Weights of a small transformer language model: RMSNorm before each block, normalized queries and keys.
Each number is 128 + 24 x the weight over its row's rms, rounded and kept within 0 to 255. Layers, rows and columns count from 0. Numbers have three digits each. The size before them is the row's rms in percent of the matrix's.

# layer 5 attention query, 256x256, rms 0.0949, rows 50-104, columns 128-255
123:145170134104131148133146152114134135115179120123109126130147128134110135128114068102109145137137134139108107121128174096163087145105144111138152138153106153153126152160155110105123155123128157156094110074144130097120109101107152125122155113140133114122103134122134095117123156113108161167079130106154184125143155129099153092164122147204112113096129164147167150130117150112136171117126
125:145138139129152153133101148149110156113154171153123104136151131121117106128137088067126184116131160142106146104166179132109148121145164156108164109161158162134130154136102104156110112145108133112173190092132111167123120127088133124139122105124114117150120129141090128124152132111131104138111124131166136140144100164118134113073126168143082098165175122121177136075122119094090118120102
136:145141126104141136144116143148154142118154144146127136154119073112116132142092156117094081115125120097088135116138136131108096157102190074127158157165140133145125144073110129102152134140161108137089085148119151118097117108153162143124136139142126085166132148104147139080171182135109155075091118137121141155132140111138141129150129153121130139130152114144140144105099136142114115108103
141:115146167186157136156148142121112135146133135089132165123111126082154094134138080123107114160133142124112189148158129187171133128103162124141115128108148124131123127129173102135125089123179113141099124117114166104108135102165073104153123162160132112097137107115120130120137100114108141128152117145132110143122107096141118117111155114139129102172183101137134140124103176122148124127129
118:157180138156168127102129108152116139123126120105129084153060140113136095136159097148174119151149111172111162163089107134116127118122082154131133136133125129129145075087140119114165124112085084115166157132139176114149147130108097101145112122120163122153177100123141203177183145117141123131113101105148119105170123106147143123138131136074189122123108107142134143151139107139130161105141
125:155135147153117138154134144133144151125136174159159124201127129157177131073143122145105112159106101138104133133147147120151107082071138134154066105104119150141152124151127140080130127109090104141094146118150127142127111126095115080152113141120110163141121148088114098134164131130164109148108135141120158137143132127124135129121162111187126175104166106102076169128143150147134122151133
131:113183099127123123168170118124137118149157126121118158142119153119123101167114123101160129092143111137150191129125117125113175133170139138099094139127128142106106115156115117139131112130143180102113121124132161124140173145132127070177131136175143124143153102105170134114141115132119100136162104154135160164169141107123135132119116165146069141147156118130132135143102143139124122210124
118:104116125162115123151108139110135139111124085137182121131134086078156080139172119192120120119159115143123119128118140137138097178107123164154108106096107134114138163127195126100148118116144135132123139149115180135092114115111130119113157169158131138124146145121124136121111097150156124153095097144134145110143090093161109154139153109101142146099115145130110191141112154126080155108113
123:144119140105100117139129135172138114122091127104082126117139149179138106119119110121121090101101123123149121116117141082119120144124113117110149093112129116149101135144123120132121123126086110109101140091113127139100132128110096147111101141113159135128104151130131112145083121126114091123096141159127165134117208134115145117133108135146151166087095117104121183134146126170115156146133
122:157131179166130106144093091102159144131131128106116130135104133122143123169108135143103144115174110129126135116135137153107148120129109130118133139095104099122133096090125141132104123163122137199139126143109139152135148139127108162187146125129094124146158081129111108143104142150151129127153088121134168125159183147161109119137146155132152147175134117116162113135054089149031131152141
119:175191127114120137096162124159129078167170144098086147140122109077122155116134128140100140106135146184107157124145139149126131155126103129116152125129107157121073101107184108127131122111126120091142123122130125153153109140116121108126099108137119088102108123102101125156115139137119116167143135133124095125082138114144084091092113136126144171122111067087118129133126082144052119128136
131:135086105138187100102116110117107127137134146165160158117141177081095148123111135187131117129104126175128150083128090148124137123176123124138165145131134079142130131139136113139116145197169122111121116126181175112130117131136114122105120136112159102145098107165144143086099117114144140134114131097133140141090096095104105117120160128130145131105150137145138158114132159124107203150144
115:140141137131130152099131145096160089092132171143148105182136152136088128121088139100129122155123121113108096127162200101143142175127105107104183128173138131154120077106132099121099153164142125082146125118164136161110098116166135122111140144130180165108142132117132115134089075167144135133113098125131170120127113129128155112146125093098120107137130140124126114145108131134138175153157
123:138107085156103110104120179115149094147121099124146161154137118109125128141140129129131071110107111105112150136137062115128047177160103120123166145111144107117116157156131092138104107156113125155122104101137097110130129128124111135113108161147148146126103129144163122084100137109137148128191119140122101122109100112129131113127166126094110126135086147088150078148158130078158132147124
058:072089108142158140125105107108098120110117159097141140142132148115130107140080161157122089134111115102117115093134101110127136106174131103139154106123097108134110117098086129132076164159112111103129127136116141143172133110133135112124127134150082096087118128102150143139117153119147136136085094139151137100122171069109153148138123100106096164156161099127132099088151155092153136136144
064:097160138156126148146103063101118140144107130129119136136117116132130131138075148083144109117132105138151139117104120121117117107113122109131194137118125081151137130114098128150084160142123133120117156143111173137142138095133160103111103122100135148132141107118113148135127132118102122165129078170102174143091161102154133129077123116115130173145114138141121087130153121120135133088102
059:133118122139156110120137166149137103152149180156115112120118146134154116108185109118126155115167176072146117156127166120119134121126096109125133128093124148106136183128123172102156095087150150106119135128119084158099116092100135152114103138112126131111115120140066128113139127142181128095117151165124078176148090151153080148128098147105122115100111159160087149107139129115130080133118
071:127153106094132151091112083131162142130138118171116128123101101143084144119075130102105162143121146179165153122143092164119119174119090123139140116173109104125112106117146121175151124179122115124114112079122161161161149175128144119143110119140142114139127138134117135141091103112100116141142108102132142101092132130093145142141131111148182130103110073135128105131130130115092114132138
067:073133108156105129111081095119099104101155129108104091105136118104108133107117151095125135130114094153119147100124101114094132116136129169126115086154143118144150128147094131127070150119094121127102136129154130146170139141168107124148148125164119090131124113104151169140129095118137104156142127100125144147074182103089114125137090129155157144140171102109154104134133156113115104144129
069:126125122140092148126100084136099123105107150148144087134097100125109162115112142096105140124082104184118175124140096110098138159145119108122110127159124097136148140156132128122118102136122125133152110117156121130141178148135110131113118087102127126117130116119122123169150157124085097148159119142132148162106177145126132141148123145097149131092113075130161097134119111148095146125126
063:105162096116105122064100154100164110147206114139154112085161123126089088113147134141097157140125130184137188135156118189176103171150107153116121120137127162117135103112149136127083114132090147111134161129137138130138154143159072110174184116102145097098121139119144095124119158145120118109113157105096131143132137120146076120126128134136167113122121131092148100115103137127114105159194
067:078128119152144154108113081106153098146097118098148128181137121123125103119092123133095107124114142153141131121122136122132116119153115100149095140149098104147117138129152131116129156120092117142138115119103159147132146138116138110117166158126113162115139169125134143160131147154112069155153104141128174109124161166160122180140134132116108190101111105117116181134142062146128144137175
073:135125117128096073131124077119107132081134109121114124132162113123147141086107123107113128129119109189101123091110095160133112137130120156102127104144119118123138146133142103126110158152107123147123096083132149160162185168126112131141158086084135125101123135133155129165117136115108118115132125141140129153078158145137140104127119143139148129098139074083129119137130135133087163117147
077:106131126109173143154140152123137095148121134104129172093124156112151125143137095110168141134138150092121097144127182130148144102112115171130152146118127127104104100118166140143152129105117156129126153156122138126106104094109145157133058136113160121114110139162098116094118112131143135089120097133100122124158065152138109144095132117134093149152107193155081147117092113131137125143122
075:127131123112126135136152109114143156116102139112110109143104123161110164141173156162181124157162103140118086107098145126091116141127114168115092118151177134146158165145123155088149135081108100137177123108157127140120160130125149091123129138127160117124131112141090147153134116117118144107095114125168121173104144107119122142144102146152124112094133098081143150126142077131154163109146
072:197090114108145142085123084159118104128105143153160090138087153108101107153148134124117122117165163147117125169151139097133127139126113116161116129084138092114140123173125128143122102143127128135151109086143146159155181149102109131145153120138110117183127132155134122123161112142152143138161118110189115125117163136127107116102131179111128108106132076127124149119131163097108121118115
072:107157118110110135120104085144107158106143111172121089123139124155122149108138186102114129114103090175127127109134093184130086130120115130135135118132105120120125114122129147163081130153134120168116164124128147175142179150151165093082185098140119128080111106082192140116146117104125079141116115132131137127121178106135132113147104149115160117103132131150173101121158121119116124133153
075:109119172144109116153123162125135118150115099156151151157152127154164121139165117111134084096128158089158139125124138117136161131119113144149153147081123133077092117124141140106115142095109140131136182160140086148136116134100111133160134155186112168095149165145099101179123125147119118122110113128150108122149122163139103145101142138102125182133168143151100149140123117135109090141181
081:101105175169107125140155072113122153122117109154127145167147100138113136115114122113095128135118128180133117071130112148094142123128129089165128134120056088153182148101145153148107102146111082144127154143125133115189179133143152106146151125130136149089141124100124166201151148137111092149115124163156168126101200104149150162174122141101098147122117108131141104101133084141131105155122
077:090155105113134127138118137121102120120114125131123092129116142145124128119111109124119143133176122124100125142126125130108132111151138097110084133144118152154114188137100093099183158103154131132128153085121137129142120118104134106130147133090133128113153143152133120105139119127088063137095108093105138122115165108148117143151092142141165136102124097055175123148144069163137104132124
080:149130119118108102121137095136120134113123130156094123163139114167116123122139107134088159144113148203155145109144136149160140130142081123132099123132133120155151156143157115141131106171106117163119128117144124117146152142122105097084180107108095129111101153096182113140154154134097101164138135139147156169116161169144138138159095138130120117108140142127149130124169113132130104135131
083:130122133143108133142124069132114154117138119140113079138104141153104134119133141155092119156114148185119110146135100177119119118136116113142117165121122116142155177114148127110100132148101132169135148079142124121133176165145113092156165107125140106117134118127189114185116099112130078160144120064109169157126169088136107123152116109163158130093162091113161093098155125110118111134134
077:117141197151120097138140140133106128123114113097134181134133156080117149127114150152145110170110106111107142102107120145098130139161132150118164135149145159131112153097159128124076144147132112146165097101147165076148109159154143135170123150148150110166129100154165116125128151107092171120101135085086128124122094098079134091156137116108152116167148179143084129125090137120145146122133
084:132131154116143081100174170108132154137160115086151112157157144119121085125157124168108118121084123146117118130130106144161101131157095106092129156123169142131119148136103131138123105156138162094153110121153107145120134140145082136131115094161132074126134123133175137112126137163139128170162077137122137146169115106140139113131142112128070122154126128134143134097127159101105149107128
083:131156140120101099122135134138142134115112116107124136084121125154136136152142146151134125152128133115100121127110109133147136110119147170098122130136166161125156134140104112151133113188105150086145135092139169128117122113095102150156111148117109111127137114108139140087120155121142148111156148122133049157138065162108136087112139125135111137132159153155141120095080135134116142092111
088:148159093118141165144110140133127116147118160116122089131124145137140143119135128090135138140142111158156134130138128123114124121147135113095129165125154131129117124140108115124137136103105092069148161119170172134092132120088143116113153146109184158125114144130134088134162117170126095138089131118137099117125141160149123130120121152151114109108135115094148152090144108128123162164132
073:147148131132145152134158133166132109115096154124150159103125159080133144134120157109094107086113123116125142121147102147148139144125168178120157115146136126131140092158116110135125119095101108110113126101096177118085136117122163145133107152144130093142129133127159121038114154128149134119129153151139097136147086107138131104112137158121157145150126174139113131141087126124164161117150
082:147172131116122059124173069133125119142132115167120135150125162126116099143155108155112119143106126164116132136101103148135094094138085160145148115151135117117138149130139145103136092173133138143148158106145142112128126126162125145154133134127122068124106153099213129105115130122103130161143122117117152138165140123106122103143130119144186102109134144123140103139135140131154113109086
085:117141091143095116118103102156154116134122146143113095117083104148131124123117140074148100148126127178138147116114145120093145113119130146109124146130120096127131154149175115113189166136126097130126133160137088147137123149118109098100198132118136134108130146133134118186155099167101108156138110124099135149105126172109113135142120147158179128098148068079154138141175129121138097158143
088:149124139100100124091161103110082129123119146151094101131145163132129127097120121138105133165145147153127087064155114132129130150171125104165143099150113129109160119090140133106083106136146135154158108087126132139181140125115089106091156132109117156100091136116128145162156101096122106117114082106149181113118145126113144134160110074092185123100117141100166104092191104069120109130161
087:137106140140128065110112112129106135137139137144113165105110108112124153136133181180153139167131145102072104124147142142087144101110155126145113119131117109119156162096144167116146100145127094128100092127143133131148088131171116119134130152161136146121139143141102136154140123138137161147134117111109118153075148134112107079158150078133141110117127167091133100091107116167138111159062
075:143119138178152157161110150151112105107122164125119170139178163129153142128120161142143142086111135116157128135134147147152130173140147126104108122129155144154119123132135107149154149091109079098131134097141168089113134115092108123126115150115146145139134136126131139092121185149139098169129163169141101105112175078151130155117128106121107131148121140114131127107141127167167167156130
084:062091190172155113139167113105115164131171164121153109145139107130094107123097111186108087137144147109165124136152117167110161104090102133150105119139132120115137149141148125077137100164141124171146126089100128128126139158140118106197109131121111120111168149141092150158109167110151148105153153140122124147107148113142116147131098129155130154131080132109115086150152132114106078139122
084:132127112117157110154120146115152157117149118113136135124122129110147103128107127094144116128158156081159113191109089117107125135130145127168083101106133128165154130095114143120110139106121110124119082110080103152141117132125110153162118103181170143138142170133096146150115132120132124167142123125134135157158108077135129146122101122088140138173127149137090158165139109179135139126106
086:128155108103115115102126140127148134132148177130135084116125113106131123138157109096119146097143152122086122117098135127114116112150139125117142147136130146134115087120138120065137123165120155170125145184162099139177101120086120153125108087145111145103097126105098091161157106148094129106139146163121112130104132172087135111127133105085088109125093079144125122126166137136114101139162
083:098115087136126169135122139162098110160125137150127132135156149144136123091087119125122114122119125135101118115093120131140123085168146124124147099118110129166125126108135137126146116152127134164186126120161120115150155133116101105128180124109099147118099156117132088149155145118108105138138086102151166124117162100169153138097113100114138132118174102090169129101178117105146133171169
095:147161106073113083092135125156171140148157138161110105123154093144162135122149108147145110107079113143115101132095153124136124153127101111112159156180151099115151107114127131122132111178079143161143137150164078098155101127143100139140160128145113118124089131129161122183134104145093102124131116127136133159132103130105159158141128115154124140113131108090109101077175151111118090170120
084:101134128140113122114119138142128155149137168167123140138092130165159134149127072105089111113169126158159119166134097098103111116108115171124134149171134126194105109130146133154116128069133146114109175124125177154104112136134152151153124131160180163125133163118140159116124123145152131136125129163168121131087078151175157126088143099148134163094124129146123097129118113134137102128175
095:154110102138142170170122142127095069105129147097147131107098155107118184137143126135136152105098113139132119132134110108110089121161149126076078117103133123144100094147134107117143157094157153073131101132147129135152131087146124140103120135146124125138143084112127112099124139133135084099131135148130163136149076129143128067102137076107119110148155125129117154118149132127111163150121
105:095107202146130072148108121117155113116081129130142143088125099162149158123097113122135128174130139117146116107151159112158064101126158145128120112169120152096152086145096129147115104133111123143157159111139145097137152122159130144150072150110107114139115115163143112128167158130163161097121106125093133148115132102116123157159132120123129140134118134132124105141091134108142181122073
110:127137139158142126138149133114091157090157096113138106178102116078120129114105146154146140102162129106125119187104114102128156129117110152122143125114133115135111088078105131123139148123112123064121136170125086141142169138149174165147090128164126118108164159166104103197110114138137140146137126150139068116150155075157122128110176131099147096129103099137102140141072114141133107137149
107:125150150123143135115108115108128148138159101135135090133146118135106099145122085114118156148126131125087124088112141086142124154121147084108142145131131096113161121104114113145109160173147141116127131141124132125163130135117163145149199093137135173135144165122117082178163111081138146123162104077150169145142161120142140108097147126088134129192117099150161125120122140093106172124165
116:108113093103142086124164119154131129128127156131110134108175139126162096149153118082139134114131142141135113139168147164160161087124120168120116151133089142131107133127090158139118164069088152144118157133120131128176139125139108148118127158130117091122104161130131146082096110137106128118097108126147151097104095161139145136104112170141144189118127165110137080106212084114123082129115
115:091134090123108119114126153115173153133156112168139126096124120158172126100103135126134133135102158183178132090157162119146120132132129172125158097165118097184141141082134132132181184127095140104131183133127068101118121127101086132147122127139147108141146129154083116149116138123085121182096136162136096132098144152130104143112145126123130166094124124120130134131161109137128125114118
115:170135089123153144098138075143087106125110112104150120127132135086155129105129149084158138151161114118122145157134128161109111156130145110133176129111095172145140127081127141148101163098148103121134122115119140136129132151132116077126141141130122101143139127160116140163111188084112122159108157121161114112155144140130144171145118132123150094165132136141137120094102121131146123089139
# layer 5 attention key, 256x256, rms 0.0927, rows 50-103, columns 128-255
128:151136202151093144123140119114136121097168082109146119126159119139123101139109117143144155163149110172124169090139139176160091157132124099115125164126121165143133163154162140125143116130135188141128123122151116090139110113114149152127150069150152143125134139140098082088128114127112116150136071145122158136136146115127121105190124171150141122140123128104143146144124147161076129147131
125:105127119130106170138105167142107118115114150145108158179155120133106164143103134098140180143112139093083134097160147114163123188099153145146112111120153187137159152125093118192116130137105166134160147058133146099159109163130106112117165128101118105140116106129116104145148142098118125124118119122126146131126114149120111128108123124130133124193155130115145170138151139074153129153110
117:119115152147112122119111158158126138151146106186125164119120108140150110155105116147087122146089134156120142085110139130103133125118165118117113117138159120101087134091093097126196157132123124136079136166118111128107121093135156147111141120190111131123150162116148094114131137093139148131145140145127106120144165099095138111148134133124142127143161110122143162125121147135099187128118
148:144104152156164144134155112101135092097166111117093151121109089110089094124117092151123114151140171124105171094107175166124139134110135110159095109097108185148155135130119123139126118114145130151107141136088140125137122133144072092126119152130149121110127084112091138150140138165129137139142156178127124127121124089138133118120150123134136132159139105153126106127131134094158114194149
124:149150153113148121126129130134111099124166137101142082183076156109145082115153163118163124156156115169108107145115127097088100129135122121145110123153150160128124131106138157139179108182154119099133122137114151134148166147098123083136093124128169097148185094153129209144171144125104160159157125101125100089178150134142110129138163128093168117148079144137111169145117104147151175092167
125:118132153173076145149149108109177133093147179172116122146102154160102111131121127150104162118141115109173133134165141119150151121109107169143034122122152113105087121144119173104153089128107161145117157171152090131149149134134141113169126135117157113127123128108120148141128127116138102140101114086098141126104131126119148123132168139110140174135140109099106140124148106151117133162116
138:079135079120170164113129150143154105135158170148098120109137151166134118114088118126147139120126135133145162116139126113096164129124151116102116123109101173135168120119104138154147121131144130129094122119120167060124130093089114067156174129134151122165171089071133150086169147131128146133138140144155154145163102114135109151134105154140118155119128131157140118119111135131145110163131
119:132160125151137106121147127090137145129166120160142147175151108112146101120134144167137136153140137143154159090145145147127131156136110148127141137132122143122058128178179183086137120089094134128111128120119137117102118121113149104163164182115158122153146182111121095114134135157130142147153093101128165088146119085116101140147165120138107166141099139112111158186135136130100165149130
129:095143150115132114135108131134152139122090124120118110147108132169163161118133120134148107112121098128115082112126145089107129135135152101107135124167155139130101103108131132112101091131129111088154157125120162124105143071125093141136156126105134130149117170087136145090112093124129126139120111103130099122120191110133156171131127137123163137113082096131121142130122129150114188108133
128:154121170116146087131141123097131126139155133130129102121094093123112124129106098124143154142152109144112117141140115118118144130119123137131084150138137118115132141107145150106122110136116101159123122128119141120152182098140141156172123136112107146148189123109086149174099117164101148111139142121139147173172190131182113113147147150091128140149107134129123123107058109063083136156127
123:159160122059135134100156144132103074118142123101078157154133073111111125111139120141129128093140127130142132172141121101100119148142130101176133073150111154098109091095147131146139136113113144100142091102147109142123098136114155124116141085122100121137088151068127102138130129130131166143114157074083087104136127148106109082160122147106105140091133084127114113149117138135112131168165
129:106100130127178160094151114098105130150187138123149128139126141102142131106073117158161138128146139156087145091155095139088153141173117096141182120137124080148084128147148117146146153149151134119167122159150150141131148137161140182106098149107144110116146127144155149102118105092102140119129126098117125144112133141119111132156108137119132108096116126107159139148146165148156142137109
119:118141120161128120122092176135159106127187144144149124148131128127113133169092107145137169130144121122114163127138136148171150136093113151122125108156139148133095113130137131136130164184139145115140149165122159098134094122114137175114129179148187129109127110083104123116088118138107135148125149108125092126134124112146128176124086147125119126122106101119148128169123127091118143137167
135:110107110114109079135115126125133080158116109108124154137158149116154151128139107156147094122112101107096146136121061117133131136168135134110151132126156100142149162184135130141099139126126110131116156108130078099149162125143118175150146138130148120111090115153131085087131126120145135158138134168130115121079139122121089151136147131094097113159091148129174110112163132093144112151155
062:101134131125168072134189130122144164123121162164119140159126070140111111109094129119113118113118117161155134109160092115124131063098087126117140176129111141128119155153151121135160142145126116104092165114111087149119129133113141140154074093119118126156097134161095104148106113123118126140143178147120145173092153161142160111175172104113122131133106146101135133136118127205086144136125
066:075117162103132099136133116127137123106143154162117113196123139134102122152098140186138098091150130150096082143166136149095144119118128102161082140138139118129146150170143101146143153118139057082128129139134097123132101159097158122131106125148130071111124141096167149167134130108132102153122166106173098103147132149137122138175156124128128120108136109127121116097147149151146133144156
062:110146133095138113153160128107153128112157114110127148092120118164136165145104149152141140129147099117115123113172115128107146193185154156179117152132110113119129108180133145148131144157110133109137143202172183115153137129119115160152052157145158132117142116117182188114153119135157136137139122144101123088105123121137140111116160113154110172118153128123138113131108143097110139134164
070:084110125145130150174107124116098110110106169151100118164160122125138095183104138168183115111159134146097107127161108106078163049136160172138110122109170116120166120125091155144121139126123133065150142156097100104105110082118154114126128095110158140090155160181117169134143157105133085129120161178131119170130155137139126122111114099120130116124103117128146110096152145139140135151142
063:163111138097142079153145105110115131081121171142116167199122138130117162161098124153118127168135123134152118187112104144121147098133106071106129162170142141125147138141109122098164142151132094143109112115124131102119160131148176171128110143120141134135138150129109174128135143105103154141112129156177149151141104174160151161156130083120113103113127131136122172104155113165149108138116
056:085193096124164098124128132109127128138109120148118094126109134165148102121095163117121150159126128123150124105125142112111161113097135166097104129088123117142145151073123094135136147134150123086120137121118123137110095071101138113124092138148118151115153114120145106122108150116122156174128123163148145116080109103156164100134124139137082127143160121139130144126127137145119116131132
077:120117151131151159143165063112091129109114145111092111120147134120120134134136131183132136098120137097134129112092085141084125094132164141126105121139141112144112110095122121125173149117158125130160112111107108101099156100087163110084115127114136183115139132165075140139101124119155128158090122172132108140132148102131170105148127081161140099134141141120139115132159150179140087099059
065:115167154092104123138126120154087131096112098151086129115145123169148178142104162094140160128129069109103108116178119158114157153116130176071145093114134142126125131127154099141112119122145107120123124095150155098140120124130130111106136104134108098100124140164134135148099133078145148113125129164128129156133122163129139137138103139145177094130170121185122073128162146100101131100112
057:100133134111107103108125161104150150174095167161160105128124200118063095166119127134135108104186144125134149178133092101119161118123145074163109149129126136142095159089143119125155118159133120157104155148120060105095115136159173098135120122187126131133119167097078167160140151106109084140150162104140136137140123157147133139164120134120115134102099146116149115077154111093124098111108
064:094095129127111143104134148132124134138120157103112170129094095138100081102167134157131112117151102110152092155153168063114126155159111116121113138115120078116157139164127169089119088111131104141139107146103094108110087115143133110145124121112191122091105105151133135129132146118147129115112159102114120113086137103101113146130128117106118106119102125093150113184147130131161149130142
073:144155140132126092108108120134115125140164146116091122108115122158094135129094123084144161154126126091099146139164080163115176126139134120131152128115103137121119130132146094147137130158108129110141157115119125086116119080120131151102098123087130159138126123157112153095112142093129158153118151140104115094117110145147135115126144130114173110140109141096185055134163133115084111136101
067:077128193121105076143141146114180150128145104121090152144148089171148125093128145168123162110083086142126109117110123115126157137070129139138147135185141123141118143118111135108116169138089098108137108173148132157158086162156132134184109111159107137116161150145116124180106131121151148091115157143108145139105134088092144140144140109135145139148118143159100121137101133150152131126151
072:165145110136151105149122146117147154154119167098147110151101117114137143127094104134173120109108149137151103118117148139099131071097139119150115160152147124174118167154071134108136136143114123076090130127152112160143098140111120151158125158130096157131171146152098103163116102147132156178154138150126134116143163172139160146129146124125118122126110108108111150105140124135145100124155
068:121149155168132161112157121145121158092108136103112140131102123143134147129129136112118123126138107148131097092106136109102126111196102143097113090106092122162183125115077143143119138138114120077148104144138132140141184119160119150122100085143122128141091173109132142117170117163141126122134129071143151095115135131126156145078162100095101108148136143139131102110158116148139143142093
074:121146128098127143143158173110118124169126131151144107087085169153131110177085171134172126102141139103124144139139123122108146130174146113130177144147134162107068123159150127086134128146097172137136166111156121134128151081123136136097097131149110088111130162152119186123131131109138145142119150131123147158145134112124093135118145136128165120155155109104141156177148171113109089148122
074:112194116152148136137107089101149113140146132106158127149131128135128122138146104097137149132071138137106105089099149162165110134076181133100136119102148121144120140085142130162131092113103131093138179139170102183139136121144108159114122090129110153074133157159112129112110114124107183162131121171150123117157131166166146121081170111142138113113136134163108136085111182141166136125129
073:115156127107150132162107142133122154150102131108152079118108119104165130124110125115128113096087097147145150165099130138125132066089164109165150156147150132126092152111117124134146158169134134102117150149150100169130143151125152135142121102177129166094170101116150131156097111140139151153101147156088105145142162121118132167133110145164111135126073094133114138098135151139136100133106
071:150152106120131125139138116126103150126114140174179125139105125146143129145125123131166114109095095131094177128120133129097132093122118187135122143144144161143114132129124117117125122133110098128120149126163080113118109141131102168117125119159112147148104137092111163101176113163138116166166152145108123154125167165154146106087133140124134102119098122141134179083177147092103113111115
082:126119079154130147142137138134154159102142150169136137145135100171125107146115143115091116157137181171152155117185150135147113152173128143120146145137107104098100079139140157130140089121109136124089138122118100114078106105106117082103123152087127067134105121114087143096118117120138087106129110109118146129126101121143093140155157142141127137106119103078160120109114130104139130108112
079:124138161132097105122122121174154111106121121145131125175153130116125151145122135164127151101097134093159136164083125166128149148078119127142122146129138152128069159128139147135123134121113101161105121134124157129116131155112114088107176105125139141107102125121077117141120121147095109084150153123158166123134150146116128179125141115112167083107153103139096111137128088174081087129140
080:123158119158097147144124142167133152115099102149122141147151096140110172122138116132161103137111129110095138144129140125113132135141111093125149109165135133124137118098149110085130080113134104152135113119143177081140090104110124100157111119141142116133122126163173141069115158131146098066122118134057128102136106098118138168147086109137144111120150152132139111107114165089102171103099
074:115154153108089116126133125161158108140122085099127101118119106149113133089127089102089101125118157128076102132093152179147165140116153082107111140146141187119133148135120068136133114173111107112089092169163146148142127126144123161125153112132098151103123123119147141131121113123115138084150107144116115108157143136106124128129148112151100112104118146122130134113129147096109137128162
079:148067109152147128130123146115113111064096120106111157092158108112115100141139105140125131151111143138123121130156157098107087111139132116125129103129133135126165117126102123116129106113166119121147102099088136133115069085172132145169162164097148154160148137160138134078095110114130133119113079098115114131166126118102138117148110119126111115139136148050119084145087135129172148145117
071:155070111163149132121100160128184130136149125182137114109151112127121094163128097141143135181106151135111161099124117112118160115159122132115130156152146103109117127132124171093138115116072141137095161124111110089127162101102091160139136132102178108135125119104086099128148103097123142119148101167132154173122130133133151106170130117164120143147122108131123145093157155144141117153146
078:134207136078146126084107128136125101149127141160142117154161132142143139131112110138108143137111139126101114166107123124179114101131171121116179113107105175144126164107112091147104127116112129078110134136181124165160148125140106098113151117153128148138106136089148146136187120154138071144140137133178121141136160125151134105118121121096110106111104110182121140117172102126084156117156
080:145153143139144057130098100139158134173172145138117099188119138164129110077141148120141138117100126160114146090137137113089123128142148123115089133136131123142094147099136144123114084159119144120142154173138107107140097165121143073146088114171112094118125081132137131123126158154123177154165187109105113096127148120130164145109131140160143144156112121121148149155140136154116071140114
083:165126099136138119133161141105130107129163127145143081116198162131148123136166110081149121140120109078084141101127100145080105125146109118141170148140123107074116090104124102148135154133085128146178129108099136112148147122122145144103110120097125122132106124127113151164118139080112108091149107088127144171119090159135130161114138166120139145142140127132165156100125145096159111144085
085:169037117123153113121165118177130091135126123113137151096123126137098109149167114112110095160133160126105143131149092139101110096151118092112115122123130150146117132142124113117135097114196158136113113130107168094105166120157110115126127121159112118131108117151128152102113110101140123105190136128081148158146102090098143125102129165119139142149115141085146112127075143124128098121106
075:116103145125123124129107164104089133103166111137138152147165115109136140120146131124143163106103164137116120140147121111110171143141143166157081084129171125081115144106138101111162131127135147138128134127089092148090122163144136133125133157150147131124179138109100124150103121109105108172103127122131086155150118149182145140158117166142141169127143150103142138177116144124177146084141
089:122095178150107140093146129081098132109123125130173180147153162127186126108127141182143141117137103091147123114119112141134119113150111141154084086118145157122142161163156164111134121122172154172136130150126073130165139128128129132145151110128116123170176136178118130153103142145139142162143144147177146129103142182155143144120096113131097122113127131128081160116154081157151120118156
089:154105126094146156142161162140103145168140101083126162094140095153159125122092126118138122111100108142147100111122126158098145129091134091101153119113125110101118152128152127090139139129141082105130093162102115141121147123135131129127158118118139158074126131120169098145129130105126150163112138172119104115179129121144145100152141133148156098145132121145114139133129142150121151167138
079:123137129162156126088118091089157131132121142113133102131113165127109111132116146146103125158095125110155122129160172128112119134155087122137096094129146105116149081135120153101130119106134142110129117149121163103107107133138142126099097158121136103117119086143148140107155094173112223135166122155126114040126113138090114122151121096149152135155112116141106100159126131080126091133151
088:131123124144092113107091165135110144176141091109151151129144108137109113090100094179117116135110120114113102101101108075143077104157148121153165130136123124106128159205148147101123129143160101148103123148095102160121169148150139132149181115149101114164083110118140104134133080070157120119139130086149161121143143138123125125135169088114112130175169091103165157111178134132137120155106
096:112152119127066089151134130123131160118094089122137117177087137145135123126147133137142147141140153166173150155145157175134142104088117112136139142128174123149132153126085113165161119171082109124101158080157138120130092131139121166165092118149114109141127142160147123113101107103136125128117091114096110121124106120123162128111153140137135125116087141086117139132187106139156136133127
100:099109072142141108105103180136144138121116139132111084088162145091129139102133139124152128146126113102124135136113152146141121144104134127121173154080150132159165122158141133206102166143123105103134133058104085134127146134126096133120111095104086120110170139134147071112111135126129156165157123071128102100167135177142074125137144127109113139130126155137147103083139141114156091127128
104:091115123119145105156095156147169134081072115138107103153114116144138118130105094067118116126127119124157134177142157136137135078123128133096154098129137083117174132129104154123170167131121117124105169127162163135146155159119114133149106105157150080127138091124139141109130125128139181121121175130153133117103124142095139134153096160094102118079110121134173093155119093124147130145117
102:151140130117126081134105145165167135163129091105121095180159148114112109105105118136173102102122097110095094135073110153085124117126139108104141161146136113129128156126134115123120137171114090120145141176138114130115159162144116156125139091114150118128094186134142101135121128130106145157147162167134117133087190137110164108132115127139119101104114140180130123072216120156126082156158
100:108135128150127107123090088132143110130136123141155112156159127132119114122127137103136137108133100185138115121149138118138113145159107115152144149123119134105114178122132148135146151139094141113124138112118159161101125138138152069137143136083129107107095148136138099146150145159116058112103124097181152127161138129144115188105124107114164134104109139146143137099184113128121181125167
117:136070150083112117142111076104099114142111146143142142169166157154118117133183108103156106132133101162101094116118112053130163115148129149106152129122108142144140144137102134132166135120115157108141133109089107130130122138127097115126196152124142137113102126170161159156167147122151072110131103121175092111129095095174147178138105141117138150141126171102162121156161140122162139116130
129:073154132076074119136126133117150135156140141156094161090126115186119136108102101136159113115123122154170090118138112128144116104105107136137102140196110115113147136159169144132165148179108142108122135095140137151150140112087103125185122123102137105135097086129161134156145121133131138141130163112125131107112174139115117119112105097134157151118139121138172122142145120103140160151156